{"n_layer": 13, "d_model": 128, "n_head": 2, "n_kv_head": 1, "head_dim": 64, "d_mlp": 320, "vocab_size": 8192, "activation": "swiglu", "norm": "rmsnorm", "norm_place": "pre", "norm_eps": 1e-06, "positions": "learned", "qk_norm": false, "attn_scale": 0.125, "bias": "qkv", "tie_embeddings": true, "parallel_block": false, "init": "trunc", "init_std_qkv": 0.0417, "init_std_o": 0.00818, "init_std_up": 0.0417, "init_std_down": 0.00517, "optimizer": "muon_variant", "lr": 0.00985, "lr_mult_o": 3.0, "lr_head": 0.00532, "grad_clip": 0.5, "warmup_steps": 200, "schedule": "wsd", "decay_fraction": 0.883, "decay_shape": "linear", "final_lr_fraction": 0.0, "batch_tokens": [8192, 16384, 24576], "seq_len": 256, "doc_mask": false, "train_tokens": 102900000, "steps": 6770, "dataset": "wikipedia_en"}
Each number is 500 + 50 x the weight over its row's rms, rounded and kept within 0 to 999. Layers, rows and columns count from 0. Numbers have three digits each. The size before them is the row's rms in percent of the matrix's.

# down: layer 4 MLP down (transposed), 320x128, rms 0.1, rows 58-92, columns 0-127
# gate: layer 4 MLP gate, 320x128, rms 0.185, rows 59-93, columns 0-127
# up: layer 4 MLP up, 320x128, rms 0.179, rows 59-93, columns 0-127
down58 075:395412484460511483531476552438503446481531432462545482508548521560498470552444547599550500337603466548589407508459544493577539365504405545447465468473483544484484558553516487590499494574472500528490519417452436510409485472450519508483461502441398487526490449554464535485523499473479478523510467543467564599490565544536557456543513566568515441468523487508528382496492517492449555532508
gate59 104:547375463522468515464541507531492452514493554514578527539370517371457572518538474419522486488532461542474491493618508578477577499530470568440417504576554408467478528459527472481543534538534563516449499494581521489489545570486450452524582511579500499542506519473520533442535515521441490532603515430469472540447451483473560552550568455502485618497407435474624521532573451477478505461441
up59 101:450531573511512618523471467515401495539508524459482409494624554503557522538451467481580566441525548517467550510440503465511402526543536458442528537460464558498461538479564538473496555482540538567515516411468470535579518471539588528560493438452471480521433509456490510642435488443458510616483505423441591483470471499500401496509478485560592506576500501518590533403517392478488496526508
down59 107:487479406515465536481450580384457435534440483481446579488467519376467546485532534543468488459454453610536466549517573516489523476490452487413424486487482541523535425523440563572494571403571509405534447567546539472587482535519428583515541537577474561480612480507569643502443495463437528437516495442505490478445457550480534516449443481485493504459533518507519492425462567469546475519547
gate60 098:451532563550618517528513393550523573536518489502470492449488499570532470484486526438489542465445492514428520505454558537414476522532513584514532533466488496382553503500446483490487449486491438458454463476598546426417416588489505455556418443483629556587512458433513452538466428545585505564518544540558364473551457606495492576449523522482535485472538607506546526533523474483478501533517
up60 104:429411438494524512525444576468418493495537491632451587558521544462438497572453567497499404565538513528446506551442471488617546444535487527552478440415495476506515387435518531574497550486442477500597423507587489547479475434510448531501581548478507475542530512570478517481589530556525509490564525467438503524373467508475566513592478541494426574536525565545486536454568532539492478512526
down60 100:572497461515525401468568514469492585586443481556564458491450594452505397499541474539444509529528509522559443507434448582603508462407569497417546528510484480490443500534512556489440573521512418500500445448498518544563561459465460540470532546455505480501456410495513441520430469503472539416592477449511576460452581478537516519459531447490503492522476621483438491551479506492389453628580
gate61 101:501497501539484603397504480549500401519527549626553580528445485497486475468526483494462563459430458411539459515487501483537475463487567465558479410543472443460508601438513434453498523498462494552494485512571496550590500451430541540469416470556534482513383505461432475493428482637449512462532524476516473468487408498533470484629449463491421511449519483525444486470462496563553576617538
up61 098:543463475524564451563506517540533520437531594538494505525495553495516452511500485476468481483536503424487508587510438517442545526622482571542478495502584520567452414436507486558595574485447518401467471509511544561457661466497381506610553543450451520451521511536510492536580496438470476484482494437600510500490506438486423481422562536488418495404470459522618468519454533461433506521545
down61 099:519453480515538417511577439554426480366553467518424466612584539460522545408535431432469536501485562544394518493548469567465433480462529504514484540435534533514522476541542463482511518497559477442460474493463503584452511506541458438511524519468479598569554515477497536405504454434501557508504453431502472449527557458415490486410519551527565496396530571430482416473462462573432394511445
gate62 106:424467571487484522431462437511539519469543517506596519572465523573474478466548563479498426558540537423571514413494507555511586465473415444467435480455549477527455549428468531505485514415431570512516413494433415555502553532489519550502423476565478394561459436520476552492568496478506431523650578519471502574533443512566523480540461517477510484498513501542474536623608468435512529429478
up62 120:459483502529534548509520480530512454530530469468538374430438474500416470485508520462477631510538491490475501439490467491501527561530458469552517566520508402585508526483453477514482439442491546479632511505445443483595504509541485516566409558463544420491490489464516523462510476497544466493528618519477525522533350447484495630390445541535515543483467525402452525600510519447481607553426
down62 116:381475466479553667540507528481462457535513486438520457447501480504548442540481590527530474567552474483456490515463514519468422473489408506561486410587504421535415552516439486476459517386471501454528576499403497514507491395592469523518508554461591507477501474521539527514534503436585507431463509584450540500427511500459522488489555500436491486399465470587560525437493410488481602534543
gate63 096:497560548458526483495466522508497532515557609419506490476491525443445404470544447512486500446517524553553531456524557481493556461453464494474481569557416489478472531419567550516482479515536614512487441584571530518637495532487526391585504474540504499485523569493460469447562439408575466458479463451509573378402379453508501544461580422516510520521483524494504522507458554413480514399437
up63 108:469467538535506397437506511518602475475492463490429512487460499539535433485486538505462580512482508488557532539503536519555435570471483544472472479424443553606478541570383446481531585471413499530498558399467629458453588385548446454553555539490405504499518523506570523467454602530394504562498548479544518538539552507492490540518434538502560434492529470433469491464546598485556449465447
down63 101:472539546533430371491544489422544558436490632447522543434565572465526456457462597443541578503452491563586432517398540526466506535445549480481486497396430554524532518558548497508497584558517601484537480566432522567524573506530494484506432526481460393412493474500561465497520498523527448549483549558539517461456445485545464426505466512488566417581471561447518508504463536512562491565510
gate64 109:556472547463440473429490482449520549548504451536476471481464341555559517464505474450541521468448560579459434507432482616440522535565588491455499501480402511437485453440491563617522440429498511552463510481535549482569399481528467440544487506438503550568526561470456467520487519480532466498456457478504485463480496544498587551466590452500492476544548554548497659520486460465434425443592
up64 104:495554479435561481553489532500388481503449525454538579416508524439462557544552446518544509489517489480491512498588528405574491435452324548506525484538593524533601446596589456434498494541481532467497485506432488554458585502538502464445591488558486501457432420472513485504426501460530500570553470458510624502524503553511539460484446475519464440446522398467490445423485492551548542571473
down64 101:485518529503535633517514492500476459491495540416503509535546526422532587586552575462505534640555449485545547444544526465539540574450437590604453529525572510490516471494544480464505557517557543512521528450511566512413511496546513514497464490444466510487412493483469525384448535477456571535490546604542459517577454451430480562474546464493511446497447477618361449453430520482560446513476
gate65 102:489431484485595488447480494441636547521573475519496525496485493576624534494366485493523439488444516509473450529476524506508520447542528514408535469443542488439464450466448504477458531556442560399490552490474531453515535500508528511585450577452575507514570494516532533486534474465448542535441460530639622533482456485437436527459424604496537541576553531535552507558548416425510441534502
up65 111:473410478436411508527477491543518541559522491427523594511471488429565489450442509439442555514441540456451518535462484535520506511466441583452473529501551414431464463515417523471532490510476531488544433498532459540594548519492513393586568584533547465448564549500614425556518532505495462503546543514410583530526535382418487546534518604462542540567426585420466459497517500492562559536479
down65 105:432468441405542543529535509510417521481556515477479528419451456574505431468496521539561543483570497488528572416504580515490507539528430526518469475548578497485527414425402476590413479489545465505608464532431565480456479485492540454485529537538462453463456421481585520499582521517564503549520514469437505510576479407573419447524621513576467508539483462457552422494496536347486475474486
gate66 087:552529569512543573472455502498481514571482449583520523532402540447526521470353586512600501474505479516520397534532470414509489495471547527494431536508463556434552522538514482476518497541482478568620456493623583561485499439545486427478528562550610523444503477444492473499502442432590485456519558546502421477445477531560483553435488629507477536578484461511540459516544505500523489446398
up66 094:511506475482507409572458491488532463596452481473529524558478543539417526529345410485529536514525513578470532549505618499562483410482513470550523524546438504478500424523534449569507513529498507376572409404449555483419492482520571553564403524518540477489578585526546544460551495498613513513472597522553474518458528481523480501539555581586495467483537504476527556547430455470546487490439
down66 095:574455490562527488495512493503550581426495532482456502591480506530467540458509562540508505484454459469525505613494476479561508473501538551395539524443500489495558549540415456480449477510597572568514545553489503560446515444532490457492592558413521537527462477585407472506520536620541382429601480482511448500550465500548589559486551572451447441511368499446441431538508533560530527562552
gate67 110:525367491505568427557494451474421582461367483475438577461495570563546484469514452466454505429547480535604539507483484487456510508505513488477490445512475402488532449475543473500437498444565494491468554515533534536483424482600462475524512604510428477450410559468464490534425545380596511521571482399463513463571487504442524500536412578514493452517442528433510463557454500495488465470597
up67 104:436517503535529567406493573450440506433539423505513465530465527404465496483560546577558517523513429522439364485535492514507550491487485420475456547499517534524430485534550524485434516490501478469517431478541497410565628538445494441398501454545431476548506506520594505495469451608430488522520449519562522574434482462530479545623542605516522585466592426507502486514499550537522532588463
down67 106:499412480529422398497398538472535414536475481688491539553535560484575448510434510502487457517528487573509475509535481428547432481535489613439450546497571576539499523590516509517614498489477606552479454490492465483431432467495426534501510514515474464516466466504466496475558503453535558595540495542563506484483435512432453488532545468500612474473462426394489450518543557496563530475546
gate68 091:518507484568508539591491534460481491567451487435451451482534424488570487513488518517493487484493500474534425514573567551424486536530488526544500481521520490439431385534450545487597458467444443438588500550463517532528367465545459643533464556377520490533463515419477517538416513473576547520495361516452543459536454539484426577464482544491443544455512483511570488453509493534454563622480
up68 094:500462545448455447568570520540538480454551510476528482488454590499551506460373574476483534520476521495545533474557505561461545593431507614527554448415516523497522588457500532457594509508496428543473522433509516555422528469515533528531525425544563469457392500520413500588609612550520506552428511471508567433501517500550504466440459366517488502494468517464522566384503458485532511424477
down68 092:596570591526493497609446471419495527542526504520459531402597496483532486572478492542581477494536497498587575413463555391466520466547464519537569501573547483539482485503519544509518533489502464558493581467563559578529451469372542495536392563448439521520444461447441494452544491540536499419496523536631477467466520483511477510503430486539482496499454488568530527481467503515640490413559
gate69 093:521542516429439468437467448508499472544445488454448508384534531585419466495496502477524513492444453571498496478588557605555476453361502479476454543514452633473457468560574576452516579398453545475466573473477459496450572528514519454452458476439455480553440457404458473488501510414472551506559580405565493454485479494478499453398398504504521487555519546489566521559455510469516491461512
up69 104:596475532483520532517459460488520476473440498483449468501504500515536378448522485555504524471453566465486454555540564506457504509448573402466467489451581518557456528505444616410493509512530598479339490508492568532427510519509484545454457504472429437537542457441426453516480538493410565545515507458514500411494446434610508426472479467436564481549448491439534495617617557514482436519520
down69 105:490439543422546521559505554532636508444456540427464505512492527489517454487465470552559518495523434521500485511421594453464583476404479487545524501512614580513533596556470530502586588482491543509453474491560502505536556608458619507605484376511481485641473474511500537462483502543508520502459487553458455470458522433524502472478491469560607449550492488477607557535485580511538497516482
gate70 100:618489528498520579522520402556474468464500441469371466529494471544474538496508440531520513498510543500471446516470589560444506632416496506484511439565543512580398497600455501548552496468492432479463480503473642453532509402495569498568478494491496581488500563461580419501408491461437523536427546598507463511461429534504457556532538450506573448515491477594516531494501511452586528498510
up70 101:539553542557500573498514489472450525552417443540504506480516524483570505563397498553535513543452510477408536463468501529501401560359575469484609423548602519507433491518484469595505402447504468475448447551428551547530470523604615541412471500495482492467460517547479476545495533406392443523487560525491416489425448482554574491405507518540474545500521533547494509489467538483471444539492
down70 109:583555598500482564495448489441507490491510557577500536536494565425541500620509504461469503477639486473576524494462547517478455450490522500547546468505542511553526617550414509462412492423431546540509452573445456535510466556464497608504487569544463471551443528508560439551427489547514452537471479480504489477356524512451580482506504566590498542483514448441452553580427554506457546539417
gate71 081:492534454585542518497463501503564544470481424473498492532565561391538593519562563528474560544535485451527449488439591460535446422473440378410543462500435559495503556460496453458513622529447537442557471510470534483505537506462577484568459541511544538481534525483599525506663484483422477469525510446517494543568503481385449552483515504533478537522561566556491549447438576555519426536482
up71 086:463507465526564471518585593469405517511504473471563457537534397487496506508537557440461528592587449555465550490583505526475542518607610483547568532553441494519425583461489486418534525585513549518472562558524520474456540572507468600439512498519367493472522536496581467548468590493489493528549545521493465465438453529463515523535618493425570551504580503487507506449545509413528464467424
down71 082:455499523505543396578541566516439567509483450523529418509463448399588540548548471465565531584505553524429524466472505465532489500580584479510581478490450543653483568398556510542573531466489519572504542529479434398554595561448470456530502464497469476537537524450568442534429545537477518485483468550465484553427494513509465490492491496464643427530497431462534487451575497496450495573469
gate72 098:476446513483485475456487512533605513367529399535443565468432470379588591439498466537551509481475462470563368529605482485542485527471527525444462519488533402518528541555547511537468512404506498509359546438551560422499503494502464444459546437509462447420494450508560495468514522446472566450435461515512584589500488557548524536517442526468527469489467541527514472591532515474457467561458
up72 094:451481472527479526483549514423555508421612638517596448506577451505492456603496464481497490517556500539449585540422519529352554545458482436590511489524509539551464631443485469426464493501593536424503529511457576551515446552459493535550538491504516445525499593540535403501523452527479504545481563480521439552433549511494507465460564408516413501521465484463495463451546481494508510494589
down72 099:535523473573530478537518533554566528562544450534472486589505535603483493515454559411479450448520491511498518488489468615410584485532552478482534494474462523528544491571475445456431451494489542456564398559505457572594487496485509510419539419442463603465480474480473510567411399506435463489506463540482546594504491399359490534484487524531391413463453415457466566495456538488522534487502
gate73 104:586495546448530482490498529481599416481462430481528475456363504431563465570411432466496460385406498438495495501403433520455487426467486407449445528526556489431438456521451424490486415462491460475463514576528583484522486426515468547514511480500561503455601427447482465535491533565472513530511389573491489506430444457521456449500473495469539564455431541570501481442498480537549547582516
up73 105:588581512542541482409504513644536500447520489417536540546520416523458496509536507483574386507498459583496481496539532515452575478481467516558508488542439483499492594539539518514487436573489418465492568505379410510533478481488463449452539447526481486523491503569509412402505516513477466505509421447464548508557599545622512495563476423379517491451558589536444523457436480487444465524490
down73 099:500521532496537479454524500496646426542485440419528507488411452451500538538481512443629433521527458522486520639469481492413510509509579535584477437511412399471424622544442458448514500485508455508487551454509470540561520453536590502544554484489484513473525491569481413503429549477465548476444405497494485526515582523466553541554466552484550553485523592404494477561476444521551468572466
gate74 091:582478552547471489494540475508461402434465577562552572423495487433553418561474547489467490522550477550450523534619530482568520521563435531494455483454516480452387532537603430514566649514444371513443475454518512554555458436438495512469522528563422516528534492484482447523503450496514555401445541451512495506535517560430458461502482513535486473478517424580485525579542485422501565495569
up74 091:527451550448592480518573596454515526433390484564520534453494475340508527445473544497365499487411482564447590511503498521582468543558458509450503498502502590569466511589521518503541532532507438518464581489488497532539458520424485512581539485487483477533533502486525516600438480545434521528454529581448486557512416461534443564577493514495458495509454482558517482536643518455406532449507
down74 100:542484479443454421530548463534508414468539531463567446477458516598561441503483546438511439555588408446423589540569544464522483529470416550494508520513601489480492465512610540513572503508474417445535506534445478479532471460412451525505617514511514444569506512485626487485508545467549521414449594521455528493530483525396597473519543460528544496465463426587491544535554449435444540512478
gate75 115:515397473506531557420501465567453495481532430488499510512444492483514570515509481490545430538485524523453400472592531520496490503447504474463500598475521524570484478579449544543477464505444513440521526486501538356573496495481488364439486501454401524522531541476585513410509505522494438478541487570460593438430469502494500497596603535494452534581436597459486418614502501613509483501560
up75 125:484557483463529503546453508464518523522475489513488509528588520524471471514532537541483473526602477459555662488388493525462556614532543495497542354459490478420474523400514535522572494450484560544543605474444405654429551537461546514566541482547507492485506473431455431529499529445476505553487513471571480516548493564525515466511557477558445473458481459432479603495512473434488443529588
down75 112:498558489547434494524374544527535508495538576502485567523452524460542436429519494486481450385508519525569533485542481536500572431483541467353518421424585492494560430527458530543536478487501458492471498516470497452383500537476432463513489588544513502487515440429504475503455601401455462524494509472642518522530476434483493508441436421499503390486559468495548512448545502472572615489574
gate76 105:584426478446554520501463510452487585479555527497559400480505485395486467530488558506570565467550501433434628468532511523496476420490527495431430519563489445501507482521540569520538463468541537455553457516441417485498546531500503428567562528551401434500425493521498468521550561518546404531422525450483593485505433511493603549423404500498595448543512483474488457512451461413538467396558
up76 108:544535542433521486494527556469464477462450470486562382487509433453453548456497490498614456570545495579433424457527490551505541461615470545577473539506576491529506485497559506540503521412559461520484577367444552484542552565439448447418607516386504588530469480462459502448538497475508543523542541481556529464370534577480516555491517484462469527490565430531537572453481419555490484475528
down76 100:517501450505544469594372562425445499522520520448452475545440558404586525552517507536482399441442491572481502460503521461518441471476425523419474482507505562462463455479415562449647505509388493490452420453471534528540469506501504447562499473472474531549491536506494543447477500518555510417442593489499566511536367592417570484538502424520494463471535466495465566532476513608484446517509
gate77 095:496595555485400465484479445637605475503485323527526463435557467477497503535483475448504491546493410522530468425394556456542527513492519504546464501566457490472475421488469383530473491527454526481459454425445454475531464397502470579545514507454506459525522506524539492512530530490564473443528504528543541531620500555555415551482507488503474546429475625511444552484483443460448482590494
up77 097:489492567447362430559563542519513568515479501453553491495509405447497462550553564508565491483463472440489425550607557484501528569511480443490473515626519505534478448467438402418519479472476567523520475560476543461524540536504552464452397506416496424450426589506523492491476424415500548444478520525530523450447495462468575433571560584535471482571500447500519454495441419404449530537545
down77 103:470446506520358498536537495573523497435491456499470533474498504341520528584517544425530454522429473431494378463522536494578495524611507533447556564497532547461447499455384508516443442491461479426473436510471519475565508498487516475451536499472548436546462495599522542520470535471528522529494564546444451547544551516589577557521484483373518444504451605500498516424486549465484564535414
gate78 097:480485549518471603386508510465444500422519471525530530513510423580438405455514525546455438508455557473549459459439516543522526527454476526417576394527435558456445465489377550493539433502475508565460532491401530516429527450543531488333465475478506579449482595503468492491506465463462491521540463524548529534477522518549554503463541572539593418545450506554401433453570491530502535468467
up78 092:480520479381591489571440506533591587489506601491456441490523584507524522605509485470549534473504432552558482504565474459619583436469529546545581530458554438510515517496579502544427500539441502410596495550560499368489440567523516450547537475519506445480512477508507508467475458540552567552566463448509601499525489475457511557543499542442453503523535510423575522512467502537432438588551
down78 090:511469400514484520469419412473497461491566433479522587522545555537426549448520539537464476519569536533446538521486426568554476459497460446450536507472489507498486525538475502488555620553531477528412462378561538538503531526548443527479525546462515568460449550479561558461536511541511563501447435475583585518459507506562503430446421526471576484600507522484498427606481441617571370524516
gate79 111:564450573592526513453515493484572471430384466546486574556447527503466500436539406525422540469495490379442525548566517489513576425562490419521458552492583477509486563530527489430468561434535477459447420459504529525505511486483435565502421423550493532474466485506480534523474432520477488424521544517446495543499476407529499459623478487477479611424407488562390505567523507436522559519543
up79 109:496503504571584522540413469476326514521536558555464525490482494486430484534457492524504474497454515541468537503566474452469370487536527423480487560533471390521523512489517544470528399481584505496497563493538400510552520551448480492509545556445505414523469500437488488516537472523416469562466394512488542478476463509527528429537411474455507503540373603546538367422539545566462444469493
down79 108:579441524479480442546437471580405526476501464513408470594417539457500405486516547415504466535473513557441480530554402497514509527535447486489543434455449466489491482468514474501533486527548525396412445531518438506577514477489488577506528534401434434444580494397530502541593479503413437477487527507463444545501429601476401475495426490441479520508397512538603514510545552511562546453484
gate80 094:550522405468517488489520518554547577508581509534482477457529510467444457516503447442506406598454579402614593519473511549505555538542479548447425496474510476530456494497538487504521479432586498489526430535509540543491468540538532521499473456555562422462428418431600498646544554421557554508545540517486488509411496496494495474395492497538551460505464556530549485514456573447445369513423
up80 095:426515411499574399485476526567570509517492521500573520470555450564412494521519527464425562458534441479631574521564545554522524537482510542577515562465539477582523649492510490491542501417577480465552566460439489571480555530498443495492441521488469486456491502458473549498570512498498455527543523515455535463527447518480473455523434443433576588515398464577511532452540605481461397528417
down80 094:462540425500565453470510569553502424546455555502514457453602620618496489535467535412535491476521447489545568532557540464516481480483416508547502497442485418577490534496414407534542490455545477515464564542452610543471386618544480456528370512530463430462407518515551570463566520509533547479501512592459453520500424452485504515539542462523420537493496536521509509478510433544483468539444
gate81 096:443471390408594545489414489505535517441465430416427559469613422506490481569463519508503456490410466473494556472424424447457426480474563463473520513511546628533517482511409431460506577429519492554495508497490449496518457466453484529422546499469465438572514455529405538472483467506493543563548472466607534535566478493594530531464436623508467522595463525500523492524462556475528468543466
up81 094:526534518552492577548431490533516502476527504469575478494477506420503502528523421480505473563654528445554407550555592547608571442547508427451541517469483442523541500496537461420519474493435530484521416530518399481524501585533639411480455404581486483444457556529546475489482474511526448539544462519442538468542553552512511503590587439522480484425460505520424499515529447503538444560585
down81 103:561491458557558513479423445558525514502482500469580501544570547520523579474557511524524556591564370438634467486486400451517571528512564529488556523467502507458424462509581493451616437513508513414506457538475535495527547487517498507516410594525516521535531396535564513472531400507562481526425477469470572508562425620541516458449432427531464519521458511479524508510462562562433506462521
gate82 102:511530487551555545458528433508465414473417510466521501565502579549482480500494550447466517581484542476482427523573483488480449552455463443538431502519483385544504501465534412437426551518603422419456568482510502505486528444607471500560494475452422472506442494412515443467451440478558461520559541501452428487543461595545525501419454436520487544424463524432516552606501373410570523479514
up82 096:558452396574505554518519498560404466482434623473612492540415516561522526485472484519462616500417508477451611435513441481545488512495479561461457445493428369484553453565512479401543535501512425598452529547438527523556539453537567477446494482550450435396495519456524501503460528472576468451446468511439462460517487537489562533525462469446401525446509428475459516482514509456449520515517
down82 097:566456530468508477523498539571440494458457489525545545417542491515522532545524564416454655484512485445433512582549539576546443487521488522534418541457530444479563492561469568473502560528495419481515514490495501484567528538574589559434488541388439549513539465523513472436532501413457394505487408492444543517462494612476521501578494487447472555416446457537624452504572512495466554464582
gate83 114:491471554535407535458515470503636593512533400493599433540475599551557517525413529474512567559486538500486455539417551561535475423501478536475419519492491484489432467553439443484498524506514476466576485490613515468570487461464507456494498494497491475523572580494558522474630569492478546531522591507587436556526484476512445503495549558524461436491493554470375573518497454429444540411519
up83 118:507542559554506442542524604580525530409485528523470449536569453458513487449510456488474496569483434505533554498547516560482553572536505542555495462504536454514465438486467637430395534469525476469478516462402480544503508526512586408484544521545520512469561450545571574454469413514428371577513493462470548432504443503499494519620512508482602471505622450517566513488497430597541489484530
down83 114:441605476566419531491454513514472453539481555562426518458444424510527554496511468520436483568432486469433578533494455401492522557524476477485468575507581563419555434577512522408500505520545496473424504512425471570489545546545540545534488450493533544478586493611488492427559462451601541464468425530570507463540569454487486524511456508400504564588520392550527457440488513495585422487464
gate84 097:489490573522514508510493460358515529478443500542410561516533456467557522486552535465504467492548489512417449517471465419478516438608458433450551420498515604611514546528511511522491531480495509498484507492566562465460564467495520480581516460432454521508484558483573584524513513400541518516484472494407590579403451465497396486555550485507476525460468442564575493551467598501501563377598
up84 103:431520510504521508535500527497488539473494457427511477443503587530503594502496533543541496476551508444537462512497450516495507391442472481544452459531571465539524556500505460554504510567443469364541498592564450468415469556507413453380480554464528468588574508461533549483442525448433541503574566494525496492473518426409588440545531660475462549490485435418444457523519460520616508530564
down84 100:461545471505596496546542574525507522502534512562516493467467497527507437477514507586478460498480584538531525517514493449535510421459541488480373518539610593512572541535516460526588479493531679552494582465623525512496522514475524478516399532535505511532484521489464607508433578448502576429563504450515531469446483498418487510528481476499588480457542529455550412499501592434509468498368
gate85 102:509455617479441453507537435580465547452464535505471544497455494494529459484507522516427517540533523531514453580535601519531481587577447512527513471539561407440568493538479418564413498447477581485467508484527590570401576536473421474574544419457640575539561497503476406511564431490471521426458588493468486463460548470453537513488468527480488494479480450478482573401531479482558534415490
up85 098:549499611582464509467528403570538533457463517539515559484358566547493469490463461501461558481513472629576430596522570529542493581544595446497499524470536474473524493543515495539461494557407547479395444474532596592434562458505465533497473475436524522558525451519527532508441542458561535507493571572482548547543535467482453607467532505549526434407497523498467570519520411507555495499512
down85 095:590560521531492463513578562433506535418582526464540484464435502554559463460448477546481465488564493508538499487431602495512602512539590541446470469581502504503585499487528507540450501560504489452572563518460466441397476505471521458571571475529513627472460479530469476463556587494504562500489553554531540414544406493598589514557559624595547558470494470433473494555482487453482436511502
gate86 095:541521561542499537488427540473458470547418428508538408550531583504543458392453533426469449451520468519581510443524526523507478493409495430542486544549512541557583442532460437488433440517548519498490441452434458511527442488459546517511508479475391495553472495504484446514491563486579472460479618579508475556562524552453395474516547490511456476379545430443426510510506516370603571466518
up86 095:491525426431458500549438557431575467513514383436467518519524496548572547442521649464473548433501508491449463438531497535455470508510414471459471498467485517556490518508453429435515591483562426560496453460545462553489550588474582508508509508578448551577495504586475495475435516447510453418475538446447367540552548564493474517502544519575514501517480522560458432504348475468478578482471
down86 099:466510430547501468524534541510462529415449496533476386515550551488373559506532553500506422565537542491448434504516488537492607466527373518491466523445550522565459552479494479469475531501449387524526605546492488582446456534518504487506529562527554565542505532528535467574498476485532522445505450441528487546460488605448614494500425423504404516619425507537578580415513451474557504499533
gate87 097:459552526447349530473442515436560496601483559435448463547419481510495507500480564466565485459554462404466398542476550560502566570471534490491421571465427408470488457605474504489571480503484524471465539456562563447507432443526511482604477464457525562619429533518479544583470476531516551434495466527481533611465560438486517468417504450518559452453501497526479477447465447472516457534524
up87 099:453588578510463523575531529470494490579557512542459425529498559506513431488491554503510478503531504487521495540507571461464551504435435551419432405447449583581518461464580531502586433529492538466532444456480536541519427453600586492533548420427545533556493529445583480543525507595514565420507544503467477616452496391473559438464460470564579477497459457477475463406404544503495530532498
down87 104:468596529512504496569598468573516516520617579524583443496478534499505504545467588490566505577489450485531504608458606527512510485516417564523541363473482498609490468391459539456569516496464464455588510544542508523466490551515513501492561522428483550555482417479583421479503534526523467540533511555518444554514498394552544463437489499551425420537525529475499429443457546492421567491496
gate88 112:499467444407442608469466520495484528503525520528474542467510353476495554488477441497570455503490467450470484535521550507458548503494511527493404502524527458424486500523432407619573564506409592514590524509453558551606510506452504448544419489511472508607616509556440441415538573429512521506510508482465494591408466493463532500494528438488504464393530490450482554465529418465534510559469
up88 103:419474399458482546443506502500518517521510480515524496537480462449553546520547481517554576482580523558426488482457504655450556562529493451510506463441470536523448460496599547520540455489392481493494539522539524436453419499474448447500515481356544550482509517465548464386464541516609532477355516435485511537361494469510480526464522475512460570516555489462575491483367474475551485509510
down88 104:480478553467512530408583538542483525447444479520522524411465574526488402471530520496628488385473473452494448429498506472468497565528549513529580498470516487492485532427434433496477512464480584503601492571496535533525539563524488473438488445427540626486512425495538520483446485576514541408501503422553433427558466455430439530436503508583537539405549503469483525500431474526356475546542
gate89 102:521465603495494592443398467479425426429543539447480609515409505552447515445536498422463482485559418567486467588545606509543496505602429475523463520517516452501471516516447482509442604500525483390427446500494600536528501452444457538512454525477550483557534588479464474496448420533539446519522543558503522523504509442496444523604539506487497523411467471484484508513551559487633513515565
up89 104:523487499531534457501588574422471490459472448491483446471512559476551490507536483561486455588479515501503540406489440551456449574477509491564560571515485473489565477495484504527475537505576515522385496409494488468616538512556515484454553505528449432497428442548492546541500453595396469472527444494491546505433588616496585406523531395453482537541487562592506435512388546561411459518446
down89 105:537398513499483453466484493511536562416492510522503458521452489448485564598466511542550596524502587554534477522521507416459518524521476428445466503463476427481479524534421499533509488528498589528439430490462565630641534399478438590456534557512482509498548469497524486369491529478377485500501428570527487536455514521526543458558557449451572470636480549530552475563492518515443512498435
gate90 104:498571518424570490449552514501469406446427515506480484474453467466484536413554449491509492437542438450527416504621492466473602573517525542540537520490549471420472504491477536494449495515575483533552581477478497539424511473510457583474405476494512561441469512359393408448537417554421588387517485486501481467484455509463433457506456370504433546482448490548537473522531479468541451511509
up90 100:481558523491461416526502494545538551586468501574376539379583540545509593556500540455510482518496603542496484489457479462501460456544532410497577432459527521560547433531469589533514528577505435416484560460502443470427540449453600529484443522498549552571519477465440519588519569511480430570452499569443601547489509498519471527469501493426568478476560423491491440460561425513543477569509
down90 103:529572424546509484472549543590511525486460495528564473489466528510484520471405486545497448386527488603551421545381468471460454494481515565509514553435536589448597526558383510545490537499518436437466494468578520477570618453337399533563475514492537499493523547563590461499491472502488488549460529529530496469483412463521523522492529529455566535456485542528521453463478523477442414443565
gate91 104:526453514556535427397486441501552429517499500540514543497407561503498448457525471505507576525558548464559447472526523373442446471578544441553428533544468486483516538543489454491438549437487622534403449482537560452466482603538538475454479460557489503592483505504585550525498433564477494473437427564484513503570563443582482501493562600521460496477443551516555420585546600541520506446530
up91 096:448491497537449424467447524479512477491558439606489476474470518491467495518523498443475601462510429473549587512376499470565501501546535490474578458464508552494380434587564490452457474479522502439495480489515468525517533426468367485475517387516477467407508489507527428530486494365513584419533441461540541439523526569481542495542399543516476521532470550515464530470605525439509424614478
down91 091:503478496523526493454486570450478494523529542554548554486548547490584474445470453514523522458529518499539593524372490471537502420616611525507518446509495420490461583472567488518546581543488480481556630501544440589600520531448476528486468516501560422517582489401474501542513488468537488452521498504478394438550575468520565493562442539489467410562497535549362507496481539469573588523525
gate92 096:483442425489477564450414456494473475518490504528593537600513537438476540494534364448511447541521524519575507551564479516540523492539500437548498516475539447562579498476501502514501502482553586411455357444533576563502520518462482425586541505601425435530428520497464498428485472466522427511533493453444464526581461496520546457615477510519483556545471504492546419509554579505601396530545
up92 105:524536462467462508541517491480512510453471519468447467495508515589559490459481538445486507418517550501497540453472462464493565396413488532405458441517517569473508547535536429473551528539469437552468526554494525587558410556567601587442567416556534540406580448425532495585514579443534471546550443562500547484517579487479603522474463527615514454402504492517512516511536417444502605442501
down92 100:575544531516533483536550433449426505504480428459474584500465493511419489437501361486552480412550450496458525437560536478544409463408567480481544523559412439516506480457515498665493509546537488480504530486559488417425531521399610575536462448517456511522473558528470542499444483528610480499433513469551499580517479378477549478534519536472466468557520499513475518540477579492483584459536
gate93 104:520464587560509470464455537483466451411450483411527509604387491463453492480589520469470539611520441467525538448556568541529482424420580548495577433549531514528467517546468461604489503560472542559545433542479383580472495527462533511411506484554498445449539481564471462470576474535627507466481551543415451595486486529513466436513480455496400482422510463484464512473462527454533489460493
up93 101:509537606499489489453432404503546435360488510399504433580487485486520512410543531453493540393535413402438449481435565563534609492423576516572523525530557512536534531548435474534482387487486439474445478548534496562459436492520366491545489482527514430489494584499450546487548553526580460424524564521497494493498536522521448567560534476524496474490476543539509545507483542567530517453537